Weights of a small GPT-style language model, trained from scratch on English Wikipedia.
Size: 17 layers, width 576, MLP 1536 SwiGLU, vocabulary 32768, 107M parameters.
Architecture: RMSNorm before each block, learned and rotary positions, no biases in attention or MLP, untied embeddings, normalized queries and keys.
Training: 903M tokens, 4527 steps.
Each number is 128 + 24 x the weight over its row's rms, rounded and kept within 0 to 255. Layers, rows and columns count from 0. Numbers have three digits each. The size before them is the row's rms in percent of the matrix's.

# gate: layer 14 MLP gate, 1536x576, rms 0.061, rows 904-1023, columns 288-319
# up: layer 14 MLP up, 1536x576, rms 0.0628, rows 904-1023, columns 288-319
# down: layer 14 MLP down (transposed), 1536x576, rms 0.0596, rows 904-1023, columns 288-319
gate904 100:122106133111100129129127124138087120115150124124121150096158112119155126146140132141134139158088
up904 095:159132127125110119106133135128105115126100126135111160112084100155121126140160132108131133183136
down904 098:140137169121140145120112089167135105137118154155140120129061130101131133128111138131144118107102
gate905 102:131124135149134123173163141084128095149171089135153100106155115117121141104103149096149147138125
up905 101:115113170144126109096115094133188130141152141103127119181119137104118143104152187126131145092127
down905 098:122102114136148107124136136130142097139112141150087164114116118145096138126132155100095114141138
gate906 099:133141131182107131129179105147165063121131185130122148146139117136132119065136104128141133107127
up906 093:143079120086145134144101163112094144126144138162129117127089144142114142132144168076123110131124
down906 097:137121125140130115098099119128118136140122111141100150163181154166124116088135114157110139124148
gate907 102:153133153117112099088129171139136148153151078132131138143128167139140139120102124096115124097171
up907 102:139113127101090110126105142115138179165122111142147133114147095134097104127105105152137063113135
down907 103:092151096142158116114090100139135112130075127142098112158132171094133139090190125122116152060142
gate908 098:154126175163126142124109147105142108123109137135140139109111142143151118162130155135141115123163
up908 090:124175143094171144140106159141130117155137126151133137112116130116098138153118090120115136133195
down908 098:153090151164070085087102152156118104156105137138105112136126112118167132148106148140125138129123
gate909 099:149130165160125178117107145128163134129166091119108130134122132141139114073081104125168154137171
up909 097:131084123089097133146124098147135085141179150114098158078102137154142139156117121118134124105140
down909 103:102099115108141162153097122060117106118107151106092094150130121119122138068132094089103120131134
gate910 098:096129126135118127126166128113136137123107101102137144154113140143125175118139121134134116164121
up910 094:110115134127166100164131113090074143155156091131117104152145167142134167126099125088099150175077
down910 098:114121141120133170163129111174157133112101130084126139140140147168100121157114135124171122141109
gate911 096:137109148122124150124152126131133122143114119120095136131118160103172081162104154122129147124136
up911 105:147130148102097121115118121136134126133105123114110120144091120093150073119118128124180099168162
down911 101:132102116129120112159130122139132125117088194126112108172110155095158115103122152104151089146111
gate912 110:157152113111144164143127118102101144117113135148113098149135128136094168122117144112121116154150
up912 094:144129121182128197138110123142119121132135156164097086152118122160127108134151148144162175177135
down912 088:135116141119117112134155115142151146141164097116100142130111137133154124123132124110132108119102
gate913 103:084119134161078155147131148130115093146135100116117107165151106110140118131142146107141180134163
up913 111:125100132136171150132139145113129134091156111124150158112128139099151094054116102146175133111086
down913 099:105122129134121115118128158153084111109141106176119131126118138125134129133125092144126129120135
gate914 098:147127154135100132120140100153132080113177096136153160137134116132121106109114122161128141107143
up914 091:134159128131128090137140129106149125119129120213133128171154148120139132149143156123145152120132
down914 098:120079139147139166131090135137094133138101106137143138123086185121129121103118146159109121125133
gate915 097:137132112144126171113167132124136147094141127129119118093122184179120143123133122113118133107100
up915 108:107117129106157106117130155126117127145113117128120115159123077097178140089130127150169150175134
down915 094:131126101131145148109133118138166155095127155144086141176158136118127095169122139139148112146117
gate916 093:141139151127129131139122131152187194165151092132142099133113129106125078148116115068105138129112
up916 096:120137076164159105116122097078072135044099144122118136086158130113114173142112184137137162146115
down916 093:138102124143126134134126108112129160154134129136082131119122143098115135140134170094099142092165
gate917 096:142140125119099124151159079089155088104090165101119141145120135126115119160110145127120139133137
up917 093:137179145116140134103127090081080104141104177146147122160136115179156137110090129100091125150130
down917 099:099138137115141130144138131103110103126179128172184086122120100129105118155112059131124136134105
gate918 096:145163091140119087129117119132130132095125103118064108104120135135098135154119124143116130139110
up918 094:145119092161139141103111083137133157157181142107108113145089118124118119112154095121138115102101
down918 099:067119153127138132114104105144159128112202136094129122116142144143140145072119138133136161152109
gate919 107:166123152121151125092089187103098158146104161116126119119195132162168121129169106144107102139154
up919 107:107084125122105125160132140092130136132115135131150114088139139146098145123140131149098144146133
down919 109:110132098124103074088120142092153233147125183167134126147136137179133118133136144114127165156118
gate920 098:159126116160106139133114082124116124114131129157121107139132133133108106061130126121147123110174
up920 105:123135121128140158118117178149110119158139139106131111114145156126197125112090097122122135133118
down920 105:137163160085135128129076121097141144127145123146117156101120121146188130080151107136116114083119
gate921 102:155179135087111106169093130094117102166174114132095128083150137101141147147142140099149113186166
up921 098:153156157126127149156088129147089117171157167117103119144129137154145164162107123126105184153155
down921 104:132092158161129102111063134150134118129139125131151148135140143103128131125105116117117094133121
gate922 103:102151067111107117124115148113145131138148087141123123147143135102171123082145128152118131141099
up922 100:125168120114140164105150155113156098174098123157121129141104132119129128146117141128121151074120
down922 105:101111097112159148124109152113096152122105107141115143097114128116123137133129156157126163155122
gate923 101:137089097170105127133140172144178073122127129145096166125100129166133139144139133092073121109097
up923 104:103115106137135115127154168080109151127127116105138137133099162112108123117152081153107131131171
down923 108:098114138109122131146128152103145119132151115144111086137135111115133168119142088111136130134130
gate924 095:121166147127089134155126126130137096113154120116064113123161122106144139167102157113159142163168
up924 106:156170174085102193158183107137136102144167141142128127125191151112110146159052102158099119131140
down924 102:123141113134137159219110156117092083122127089122125125122127158154129153116135155176147133150151
gate925 080:153167145138125138148099125172122140147107119108111123151088127131134114148116158100112153113116
up925 095:118083128132112114120120121112101132150090120111117122096155158154175116130109143152131123082180
down925 100:161136146127092176118091149121144094131150131137075137186128112156127117147141128106066114097147
gate926 105:115113088127118119143180138165125060155130108103077090124091133128148105135101145130133102148146
up926 100:112104116097086098155080144161124089118133066121149110093148119139131132088142149166129110125131
down926 103:097122138150119117148120104107090135102125121142132125126151099145135083102147150159080147137150
gate927 097:121112131117131135110131135128109147124082182148102131143121097098120139082118138105127105116107
up927 094:127145130131085092117128126102118157114132153129099177103096146122092035099102130126118145099123
down927 095:115106116116136100094126091143124112132119106127123137186148120130092114135105091125120156120105
gate928 099:159174139133143096107147142117142126122084138121137113152164159124138103139159094144113169145130
up928 096:159144154110126051106135109093154121127184107157145114138084144090104118119155131151117122150103
down928 097:090117138147130165134113118145095121101163141142140148164125125145130163178124137116170177105127
gate929 097:123157126121133129112146160135102089098130111125147153107119151158150123133124123122149120125117
up929 103:127118141116110104101130109157126114120129107138145139114121106153125112174136105121132138144099
down929 102:104114121154123152098133160134169131116152147116131125152100133135132116115105146130129130120143
gate930 105:133158120147123150143156122137108140095135100163113104097158125124094104118111109101107133117127
up930 100:162112134121119152154102154130124132230099128102084149089166162111196102136103128155095118111156
down930 089:108152144125164100087142146141140128144165099115118091081114132099092127127173121144140116104090
gate931 107:102170154124141140165100119104129149117143115122084113121106125116087114110134165107131140103150
up931 101:143153114152138151175149114133123142093134162129143140149134130125112153135145144115117146179131
down931 100:134143126160129114079113131109153117142105140144124137108175163097100114116117149126141130101110
gate932 098:116122144140124135142123078076105092108132159180137103118124112143127094135103155121127156163142
up932 100:114172144126146136124077112097133129138153129107153086135126149151132114136112144164160118115153
down932 101:131136117091151134130157111110133103098128100119133161137134084120155123139111083116117124139097
gate933 097:127133155123133152196101121085120118146134098133131123124145090141115122076125130131122178154146
up933 098:154115117114115082107173165131143127110104136124098140112182120123143136140126136127169155128162
down933 096:166096106125130108111126125109134158135133113112078123085150141125104139149138138153096152127120
gate934 090:132130151132123164161095142103151111125139135165154067143142106146111149111122117109128163086123
up934 087:161158107115139129092147078114102146115120116088145105108155142120108147117115080198123124127122
down934 086:125152094121144151121159170126127164165145122122110121127130105153151095137103142114156130155131
gate935 098:114111148116130123143150122101084148125116068133108143098166133115153169124145119105106132144151
up935 118:135137109118141124119119133091109116087115113107125152123151138102138152141179116127125122157171
down935 101:131117132138138108123103147102116137127132144137113125164121120091116130126124122117160136138123
gate936 091:194107145127160144130104158077159109154103148096145086099138161128113127119117128164132116169132
up936 096:104126161164139156158188146141151179121132114103166113161138152139132129185111117131122094130117
down936 097:112136130153136106101087132169089119111141115113093144139124153127215097102117142140108124117132
gate937 099:137121115163132129114137112158136123139164100178114147138117163105113118098129193089122144130138
up937 100:139115129148108125068119144092122107127147133111122114144148162121085183146108123147104157079119
down937 097:131153159129158152192105130099129126139105162127133106157153105137153133154126124164110155102116
gate938 097:131076138119077141130174150142118148125128109165148154138107159140110106136120119118124117131195
up938 090:124104147080134106146131150141089122125087111122134092120140126099150135121119123147087149119141
down938 098:113140146147102126098178133081168158175149119150135143126126090125135110091132123166148106142093
gate939 099:142166120089139143199162160151140110125080140115117087167133141149108110122146142120136119145127
up939 106:142157115109101149122110200115155138078129109092119151147158131182167166118135126093122085126153
down939 108:158141141115142094155132105106114120129109149164112086138138103134113130145080144121073137170152
gate940 105:111126177174133115101124132132088142145081119133176098107121111122133073191093102130149100090141
up940 104:111167153143119073097114129117119116124085127127127132126123148124108130161113165105138155085144
down940 104:107114121083122110100118131166154127142113092128082140099120128117116118127135087101105121073122
gate941 103:167089136158116132134090094126106080158142092129107102095122160108145127110141127132110118151104
up941 095:170090100140131188123116117123122151126152123155160130127142148086115121118129136132131113135104
down941 104:083123115149122072114146129104089115120150109151132119142142145113128124116166122115132136059133
gate942 098:134116147116118086118108109111134123120089150104159107099183126122145138150133134140152114157137
up942 093:110117132128084118121113210129150130106112121152120142090120118072155131108079110127149138117122
down942 096:126128136122129145090118100148130137106136119112119148137126097120124118129130155151139149144107
gate943 099:189179176085136131113138142105137143116107130112124083113161128174148144119143110127115150114099
up943 095:163127120115123141147150160143123105148119084141120159110167159150105085168123113166105138104173
down943 090:131124163121169108132177111138132110144138099111126113121124124143128135149161149122114117121122
gate944 102:127106089115150126152145146102085080106144121128114133134127166158102104102106139104066093160106
up944 103:158127099125127099101121158167168102161110127104121137119087148145133120100167124160160116120150
down944 105:133095138132129167141139120141125156124113124151141149153133138146112107139130125133130123148141
gate945 095:138118098166102155132173137134164157156122163136127148151158122131162091100134132151162100158135
up945 091:153137161147141128114104103140103132154134115152125145155133090108148159078150094157137139142141
down945 097:123129097112122138139123134167132099118112106098142127135127100085172145113056124117083142103095
gate946 099:173126124118114128126134140132143092131112130112072115130143142140129169127143143126163144147144
up946 103:135122105105148116127092134128127130116079127091122120089140129144121123132130167134112115130109
down946 095:126117139114124130124099144093166114110107104118129109170132109111174167107073109139101111153169
gate947 104:159100102103104133157119144122125136133140144112134148105128144162142124166093121127118135113074
up947 104:152133113103169135136090109130125120119113106149127151130169114118128134093095139109131143086127
down947 102:100135150142128134076114109094090132153133123125134136135130112142149116147170106145135127142155
gate948 098:175146107147159097131160098114112146150123144032077117104110134112160128130087140171165117119125
up948 103:132077090078125101125163125148109118132102173139129118127082141119145107144127102151151131103118
down948 101:151087167145120151128089128130132143121134144150157155096163158107102148085125138127046082155117
gate949 094:129147102123135191138131140105167130130101136145141145125157174090122165112122129122113140116138
up949 096:151144146085149117113134124120137129071094163099131182144129119132090126097181140109120120103140
down949 099:099110116113129084130131175092161129160105118175114142097103131125126093118159111160104138125101
gate950 103:098115154119098103158104082125139144141111129122129118087139123151133087090122131119100125102138
up950 106:141123145102136164129146132123116134136110120099118129143129126119141152152116148104078164122125
down950 105:117107141143148111130115142144124112170110120105140098109123091116120132135120132096131109130118
gate951 103:075113140166135122153148117156124115141132141136106152112131115109133177144176098111136138133139
up951 102:152121158099145118140138181084120121146148150101160120138160158126141143162119120116156119140120
down951 104:146100116155109122093135104114138102099132107158136141106142073114108171165120115079168162115112
gate952 105:130151100122132154153122186120153133102131136128075112103135131124120086111143111117092106079116
up952 100:146127145094120176188132131140130128156142122126137127091160113159103109116119122105100131117201
down952 102:119144131088118127088132089121138094126139142130117141120100102142146135104109120142174150143141
gate953 103:118181129102099104110145142123112112103103123127116160137166123200166135100145185135125140143149
up953 103:144128138141123123079161136111119134162142117112102182132129125121105139113103112176147134129152
down953 109:093114138081085123114081126105102153150105129139108148063069108131144147109143133099108135113118
gate954 096:128127091132106157131156107156087130119123158146152106130145118100138125098118121144140133126140
up954 097:130115130175124149159144085134109156119086111122120178104104117168123061126098125176158110118150
down954 094:133125153128124129178128132147117137131162141146142098108170146136140206140128137147119154122139
gate955 100:103144133125167147109133148153119133234113088079108027115128130130106143170132140153148116110145
up955 098:126154143078115131137147199108176164120151099142136142140107119118135093142125121140139137153133
down955 103:142128127105099081145150134112119111127137148148068092188154103116124148137135106127126121123115
gate956 120:109090120160109165134107116122127094130119122095097104138117088136159145188101126120110147122135
up956 101:115176145121200100114149144116145115087145137155179146121125134108124122082144125190133107156087
down956 105:121060122149091145127080128145132142137134122105089110143129118127135130164144129104119134131121
gate957 099:174112167129088095081144154136085152129120128091104136149128131191164118114133121130113129050114
up957 107:154134103112121094134146131118141113101113148148166153133149082187127150180147147123081132117118
down957 098:143123106085104129086161136153111121136116089061144129145163147123126148149124150156163108136116
gate958 101:138122127153141113109100111130092150069119124158114102162175130126118145128142109145107143121213
up958 101:110152113143135134145104121160142130118147128128149141122123113147104133128067149124111144126102
down958 102:143139135128127125119094125114164185123184142089125086097099093173143120109132157117133134121131
gate959 101:093114118144119129102141123161128094099147110136122137087130157142122123148141106149122149188125
up959 102:119161142144120142088098125136173133143168134122157129147158089109100070154150110124155092109100
down959 107:095115132159133143112119083150156123158156091120122105130162130131106154124134136136174134121097
gate960 097:132126128119130124121125117128168226186179134159129117089128130100108135162153165148115130057165
up960 100:131162151093101177146173150105088146120116123109157155083192111116145108132115149134113146148139
down960 104:140150109095188098123128084119125087157155118113171070147137167142108097145111178145143118097136
gate961 101:050106149101145141117143090138116175137074106120143094113115163125140143141180128122144152135116
up961 088:150150135151118096134136120156061114175129137138113121134166129140091179142176161124112105132123
down961 090:154161143094147132179089138096145154113120165112120120125122107162151143110109114145114162126141
gate962 099:098126173135092143134119152116164124081160081131079141175129152132120142082134138114170171167112
up962 101:161129153124128128138146132154076141134132161165121138127126176116119149177156093082112113067113
down962 101:155143132121116116095134133129097125141159127108161095091121135103130081131163147146135124091123
gate963 094:143136167114125154112107102124083164147141081146129149121128152095128149119144139080105120120145
up963 095:134158102090091123087206148102108100091119108137151145108138132149135071159097100097111124108100
down963 096:109113118118129116155092124129130128119125147139121124137116125123079097110141150149123143118113
gate964 104:102168169162112151126137100103129130123125124087098167099101133099184115087141134132115149127129
up964 107:163112188140143176128116140123138120137163135101117147167122090111156133143138120145118165155105
down964 108:147100131115132105147150131103123185086138113140151176137142141171123081122149091139150162108105
gate965 097:188171108115165122133126148144112118166106162127134128104119113133150119121111155160110177109148
up965 103:150114126139118095120102131191152132116071122124141124092160101136082115098138132129134126131130
down965 109:121137152112095112176127144153182154129137130123116123090159107159093145126068144166121145112127
gate966 103:114117184109114149110138119082135107129087090132120129112147165109145141117093115120103087076128
up966 118:122130129097152143108145140156150152155133098125118132124168139149113093131163140095165107133141
down966 109:128127160148131174109141168090110129128159097105146127112191119134125106160115141124123106187131
gate967 105:152094168101122116094114111104149143111118082110112091113171139103131136130146116142150093122135
up967 099:129098139104139157144182146104102096104116107171147154138102109156156109132165131176160140140131
down967 107:121139140095110103136169136129155141160119118125160103109137121103095156111140099143086129137123
gate968 102:095115141137202117126103148143135107157128130091127094144132124116122124108118128103124151149169
up968 106:111140147116116109150135158136091168074105088139120116154137151151148145123144092115117080071167
down968 107:110127157137122116123079138148138120127121109132123142134103130117111160117109149141176094191117
gate969 096:128140198120105097115125166120135124119163140101142133141129119143137091180149132150122132163113
up969 102:131095155120162118128126101126157145117096141155154122098180115127126098111132127131134143115100
down969 100:147097153097129135140109121121093132105140115129115131177110141143138108179102108125142141118102
gate970 105:133115083086102125124087131150137166099063143145080136130118155104132143108148139136103108157156
up970 100:110117153151098109134157103143116150128108151157128115107110120106143121126127144142124101130145
down970 106:147122138160122151122108138133132115170148198133148110148166110126162168120118165130129088132162
gate971 092:119098102110109142126117109116118123121133129117139112127145116124151128088082145141096119117082
up971 088:167120128124109158172164135130104148123136154162119140096094134110104102115133076148144143117105
down971 090:138141082134138094066123142101111121145121134102110116128146150142127128116096134132138150134107
gate972 105:133129161117135094148097122110107106125168105133127126156126136119117142142190133134114137149094
up972 109:117139165147149141081101133147144160129143050135128168117180103126116151127117146127170091170107
down972 107:091109156160152119101105141108137119106128121153091108221140131123097110130083108151110130157092
gate973 087:128105119117085082154139097098102085098134159075150143119147128100071104120135139120158159136110
up973 112:113125071114166141135109109078182118122103174154147157115144099119104121117120076163123164155086
down973 105:166132123124143170156096115116116163124126120125167169120115105116129129222166114145137116110108
gate974 100:073124130136152084154129145123127127114064125150109100133166144116124144108171147125135132136129
up974 100:143121155102108160125147121117138131137120100117118127124071130122154151136134114107115122129160
down974 104:136131153155121150132133143142114142152146110097156149127105126090108135110086148160161141149119
gate975 100:178114177198110116136145135111118148081089134121125118128155127136095096110115130155124127113147
up975 094:075128162144152108172099113146122150119112103111181144122158161124151163141173137152133181102134
down975 096:101098122130116139156118140141141112115135146137104130119089124106134118089129110142129159157099
gate976 091:134121118153159132115103109082164135132150128143140122180128094098119131120130091151098127159087
up976 088:110118127160127138103132140140151147154138083127176155115099121153058141141126107145131098148063
down976 094:130142161119136141129135097149076131139108154115110140132134179117119139160150153098135136135142
gate977 107:145145126118126130133171152119121146093078113119103096143159134121099132172126153164138115173126
up977 105:131138122078132132159152155154130111125126147145126112088155144131136119124120125169103137133141
down977 099:111133207100139141150119086137132143115157103134150139134141126133145097123096115155112161149112
gate978 104:090096139137122160154097129168109100111102119084092101121105119126108141137150079091138135151157
up978 105:099107129137114078104152114141121126145134146141127188130101118153135109154129166121097130130124
down978 101:082096127102166096136142141076140195141093135115119150114140102122115111148154141179079126116194
gate979 104:160138129144119131107142127115136135109129095125163118144159135126137083123139127085110119136160
up979 103:131122123081100100104161126131094119110117158082130159112117146120117126138118101141147094121122
down979 103:121098068115123164138138128127108132076109097125122145110091145156138145119145121148126097090086
gate980 099:097127137154125103088147096113159150129167115123115139108127134157132152153095136151119123120152
up980 093:137108125165138126125123115134130105119137151094134137130110110153090131082153091152126140108124
down980 099:137119118128119169173093141163127141150166125134138117156128128080119121138088144139115119091139
gate981 095:142135117103149119142145124121131165138140131143104167144121133159113133157127129110109155142148
up981 097:145106139121154130091125172083106130128160154096093150117140115157101125129141168153119122107106
down981 100:135079128139103137119118137134162110130134158154142071104133131144138149117099142147113160115139
gate982 097:167120179142150161118104136114106118138145135120123143134069154146123111153133156134083161167175
up982 095:102130116124122119134110143165107110144148145134121165149119130111100111127159151174120126142112
down982 101:137137122131088068104146140120165104122165121089119100100152129111189088129157132108150131118117
gate983 102:113119174139135119161130151105127122099140115122109149144163114087111141121142125087120145120143
up983 096:120078130146115117148133108096144132143171116137147114092123127140140100131067149145119152102134
down983 100:120137144141133142098157149108143126108167113114117170168114095163112129122105120122110138106169
gate984 093:087127128128095089170158111109084167133093134106108141138136152087142143117129081099132113119141
up984 095:131134100126150069133125120157105156095146131145107137112142107101100111112140168153087083118109
down984 098:141165104123132136142162176158162165106116128167156157122135128165073103138082118111136129118093
gate985 093:128125187100111115107101131143169073095130148119133135161080115111119113118100126088133125125133
up985 092:141138093143123094130096154122109177115108137098114155095144155125143115142129133108092145121145
down985 100:159120121109117144097156123136138138119119099120152122117140167149156100125143142163105130115105
gate986 097:171113061129107172156140151134175113130118139143152129113116138116110122142153146151111130100138
up986 099:137110133137100078146144145116126118104125113089119136126136108151143112157121152101125114110144
down986 102:136149143140085128090149093138138128087124130171113099109117115117085100106121149115146141092116
gate987 109:137125162120123105127134137113119128145142120071104149116080139110144129111132125114155124123109
up987 108:118131109112119133132198133192095141146072122130126155130124123119120147134108100101159119120089
down987 100:142120104179112154171126078132095093145136110133185099140153102107174116165102148099117169173087
gate988 102:120118126153151121104136138154123135157160136163153139138121124090132142148065157155131132104138
up988 104:109140140156127144105082153126110146124127129103092122141140109116126124150083108126094124118146
down988 109:117144092136091128144138201090071147181103105128123104147128117144114173100127130122146122102166
gate989 096:135124121098139117140127119139138130126133136145111128109130155126057124173150127157140119129124
up989 098:142152127095100181135147121139127116144130126136143131155154102092109135123050126140090078132082
down989 104:115129136097135114097097117110099116158135115124139097120135152130128126121099130135140099099141
gate990 101:136148135109059122117140099163129141117131120129124108127112133142143083157128171119108139119142
up990 103:146130090112115119168138146109117136145158113099093153095157099079157119094144124122145109130148
down990 103:127146129133081104101146112157139135177145105128110134106080120115178099091157167109121148063156
gate991 102:113151192136160128139133139118117140105149101126096052126132146191141140156107140156169163167152
up991 114:124145136127122128127154136094154130145128147106131140115153100106152128170125119144121155115123
down991 108:119137133127116165130126106131144119090156124104141163117171113150125124131127103124120122100140
gate992 103:105106123136126107128111118131095116170104118118095106132149158171150141105089119088099114155145
up992 105:122111103179126110117123168098129114125113099169162121105155159117129097143126126121101131121100
down992 104:150109086109145123138121120132132089122069138114138085111128127105118134158142092154110141169109
gate993 103:130116131137160108122137165094101155125131114136079090115156145149124133075113165133133103158135
up993 099:123096214125154125131132183078121172131126141101157094168127151095134104103137137109101120145135
down993 105:179133113120116104162146111129119094101120169146106122115183118138146139148111132091126137119131
gate994 096:093147089111123093085107161126125123119164107076134102121149158124150134131171129135131155124103
up994 105:152110115078123138164132117110148131134116171129123109107112123182070143118123157118124109117169
down994 104:125134138149110170087131115114131121135089143146143134141170138123136136151128124124129147115139
gate995 093:164123115127125141131181113084143127115126113137146095101141181131104123123132089120111082148124
up995 097:121133147140125130176092142123117102170147139136137144152109147149066112134106088110147153133138
down995 097:168128138119081139150158112189101096130149122113088125121078110161135112130177141182126145103117
gate996 103:144157124140147172157133138111058129125094138085100082126192129140154124140140118154127093149163
up996 103:157108099106149129121142130127117177120161149087130181163096109125084121136134137100131165141109
down996 104:108116132163123113155146131143150159106136130164147164115196141116132132097101091150115125117140
gate997 096:114149159114130095141152111159141118136125118075071118127126130127118100092120124122086144094162
up997 099:157119143104165123111117157100125071139120099117084123146116127169110144080148142112109161099152
down997 090:132155137113119148082077127135142148166145099098118129132117138124112129121127137167145155096121
gate998 100:141145119104124135116154087121124165132128138143114128085150151119106119086122114117113122135129
up998 099:134113099084116150127140120136092162112123118178118110124121129137138137124138142108145168102127
down998 103:134116113141160108122116096146143097126107102103100143137149119168105142152140109135130161104153
gate999 099:123138173133125052098138140115120135116143116122135061133142113080122151116109083164108121107107
up999 098:100140141113140122095118069156139124145113133142100087148113140126144161136110152155144135111118
down999 101:102127108097130137158136110124080115150158109123131138155078164134155143101163125118151119154158
gate1000 098:122148128143102120096123119128141141155122124095156134161086169180122127132146099205119098148113
up1000 101:141145150129125143158152118109089133134145141110150200134079135153121102171133109150114161128112
down1000 101:147173138143120062073155119132156135109136132113145094135120116114124110123125106159123153129115
gate1001 101:120094164103125169118162117101081104128113085101125107104090148117135129143140099114173139114099
up1001 098:137126187154131153119101127127128107163108102112096148126096098131126133167161147125141117151122
down1001 102:091134157136157098125132151134165100110099138142143120136115137134134100117114158128102124132133
gate1002 108:128121138152088160096091164118167113166169160145122143140131148160136100151149141110150109109132
up1002 090:139136106144141110109174076117149123125121113107181102175133088113144149083122133146160128117128
down1002 083:123101138141129153108093130131166115107182115151113126113109114114130135146110153094119132112112
gate1003 099:157129138137110078133115116148149081127117161128107158128155159144134153133114150142110142114155
up1003 107:141132123118116113136143108099168147084127108106113179135183110138129086128181111104132088127120
down1003 104:149139059097128133119145132084129155139150126156146130142148121121099127140112078119121109128094
gate1004 104:130148118109175127114154128115141138084121138151138150126126158156115135148128110075091121109092
up1004 098:141142104153148065164112154172124120157130106128117164138141154120122133059127176127136112128125
down1004 096:146130125136123087093101136137126111130137140121122074121098112132157125157127119134097112139147
gate1005 098:160155105144102153102118146123111145106087128099121093151091106149125149163127118193132168098097
up1005 099:115152109156125121171135129125121191128168135129123103148145119091130109174125115125143143131096
down1005 101:161204141162110111158172155142133127136129145115136108141108124105108155094112152118069157124108
gate1006 092:154109184129107114138109145098143126102120172075152089152070133153145154143168145178153123100153
up1006 097:143132115138106171132113135132124085090108118111114090127104131160151190131117104140111092094121
down1006 095:138123125125114150093138128138097153137152128126164120133145149126093119145128129125118128157130
gate1007 105:133147176124104132135114182111113127125105113131149136116127123142125133153115124131131132166152
up1007 108:127147093185114151145147132116124155150121119121110144113094102132125100080122133156126144147135
down1007 106:143156102133139095122112125106115109153159162124106145156118096177146154154164146150107157162132
gate1008 097:095104095166140097095138120148166134113135126123129104060088131162135137155139119098127148115156
up1008 097:080154099147085116132112162131094143132101105162116167099114169112124127147138059129120142068122
down1008 102:118155131126129098112150125154112143097131088120119136127098098136133127153128147104156143146097
gate1009 109:137095169130144146125128134101081114132090100106130147087137132112102116192126144111147100134122
up1009 115:166136137159106074103120098143163103145119109115138134172141083127142129086145111167157112101120
down1009 101:173142160153123114139128144168181142109157131128145092142109100097121119136108112141117149127138
gate1010 093:114115168135167153154156148115120105086103115139159116109128141179141158104100117136107121137092
up1010 090:143117140146146097117119115109182122161132127200136114132097126154128085143129079146121125138129
down1010 094:140131139127157142162185151124148101125142108126166125170144155144140093120142160086120113126119
gate1011 094:133104127144131126137149164151147135096170137133158115147093143102111091130146102167155189154137
up1011 089:131134123110100135119138148125094132091160118137132140132127136102166147151153113108158141161158
down1011 094:146117133076084119147127110184155134132110099133137160139144142111155128146139119173119104171124
gate1012 097:092123108153123114092131159146142087112139103095133131126148130187116132177077135167118150130142
up1012 099:165107165113166142113154132130151109114115125101121109110124125173093137115106124120123091105100
down1012 102:144128138149107108140065121151102145128128136123126067129083084093112115112114126122108116167113
gate1013 103:112109092126091143121118103152137109157132109161120130042093102105114109104118115130135087155066
up1013 097:119156122128119169116140133138159093104108158121159129130144137142109161155141118090115138116153
down1013 101:157110130131117094123125110154145119133121110163125120133086159105108137132106111142114137134118
gate1014 098:142181106082125149120119158140160107121093117107117150137101119100144116124145097137162118113144
up1014 096:153104171108126146169122186185162111094138101109095159092154154116126163171091115120181099123159
down1014 102:158148127131178157090148092130113145127092123136094131110134144110116057101110147136118099089125
gate1015 095:079132139141108085111139139150140139147175121119139107092121136125161111138136142109126148142152
up1015 104:157107127118136100132125115140133084136123194127133092093098144105157136111100153088149151138155
down1015 106:123140162129116172158121104099126125115117134128151111090118123127143127136126104132146093136092
gate1016 091:132133132147147101104123123098108171196124119121137125170072146129118148095122125167114152142091
up1016 088:186165128147095101116133124113133135167129134121131131144146104092145097136137152126175158139126
down1016 088:108143123096109110103137119130138150141113109160150130109118157109146162090127113123114117115142
gate1017 103:071115115123129141099070147137157147134160076138108105118137172121146141119139142127133143139119
up1017 107:127170144131114124145129124142180053145113124118129116119130080170115118131144097160123132130145
down1017 103:104172112146140131153149093160157128119097139161136111138098123132147133130148110123109121127136
gate1018 102:127144115107111128131108136084112115115108143113080149088127134120153116164157106123104141125137
up1018 093:080114122142138078115106112146131119139117152106187156167107133105156140074146121093171093136098
down1018 100:121143141110122140109179118156169104125143144155091131139151155131186105096129139142110143115135
gate1019 096:113076095137119104158132153137129103088097153116106130118126167112115135130101154142187116139103
up1019 096:132123083108133095118149049171109150141083143115119154154106109125154127151114160121139118116151
down1019 096:116145118137130100139113137120129115120082119134141105086134129105121127114136121162128169119087
gate1020 105:139159169121118139161161164106155135106090127147119145085137120121143131149142082161139110116096
up1020 102:095147167132117133114169160117121149107120069106103143118142109138109095172107068102139155130113
down1020 099:088128133150169076100151141104126142132138115095157132188106156112140130111144140124126138139118
gate1021 095:134152103130112144126165109109146099071122147138140110126136158133107142100117085122154096141192
up1021 097:097124095149076138109137139138152147109150130118128142119106121139120143127123091114099106198154
down1021 101:129116120182137130146145128139125087088111102151157142111139106146128110145132170172123140165135
gate1022 114:139096169146120130114128097146097157162141146156116129128099109134102145140142110082111099092142
up1022 123:114136101123116122128118164149153140157087114135075125119106173133128119166119146119132143171171
down1022 098:157155131156142187129083107111138127140101145139133117100151146141126127131149103118127169142130
gate1023 096:127116142129123146124152120131117116132159144147144130119142138114127151116164127146110113124119
up1023 101:100147114144115084087194119104146132122114114099135116123095146129136086131127103123145136122137
down1023 097:122113103116136117149175138114164146122155120122125148125152182133071133118118126132088124119131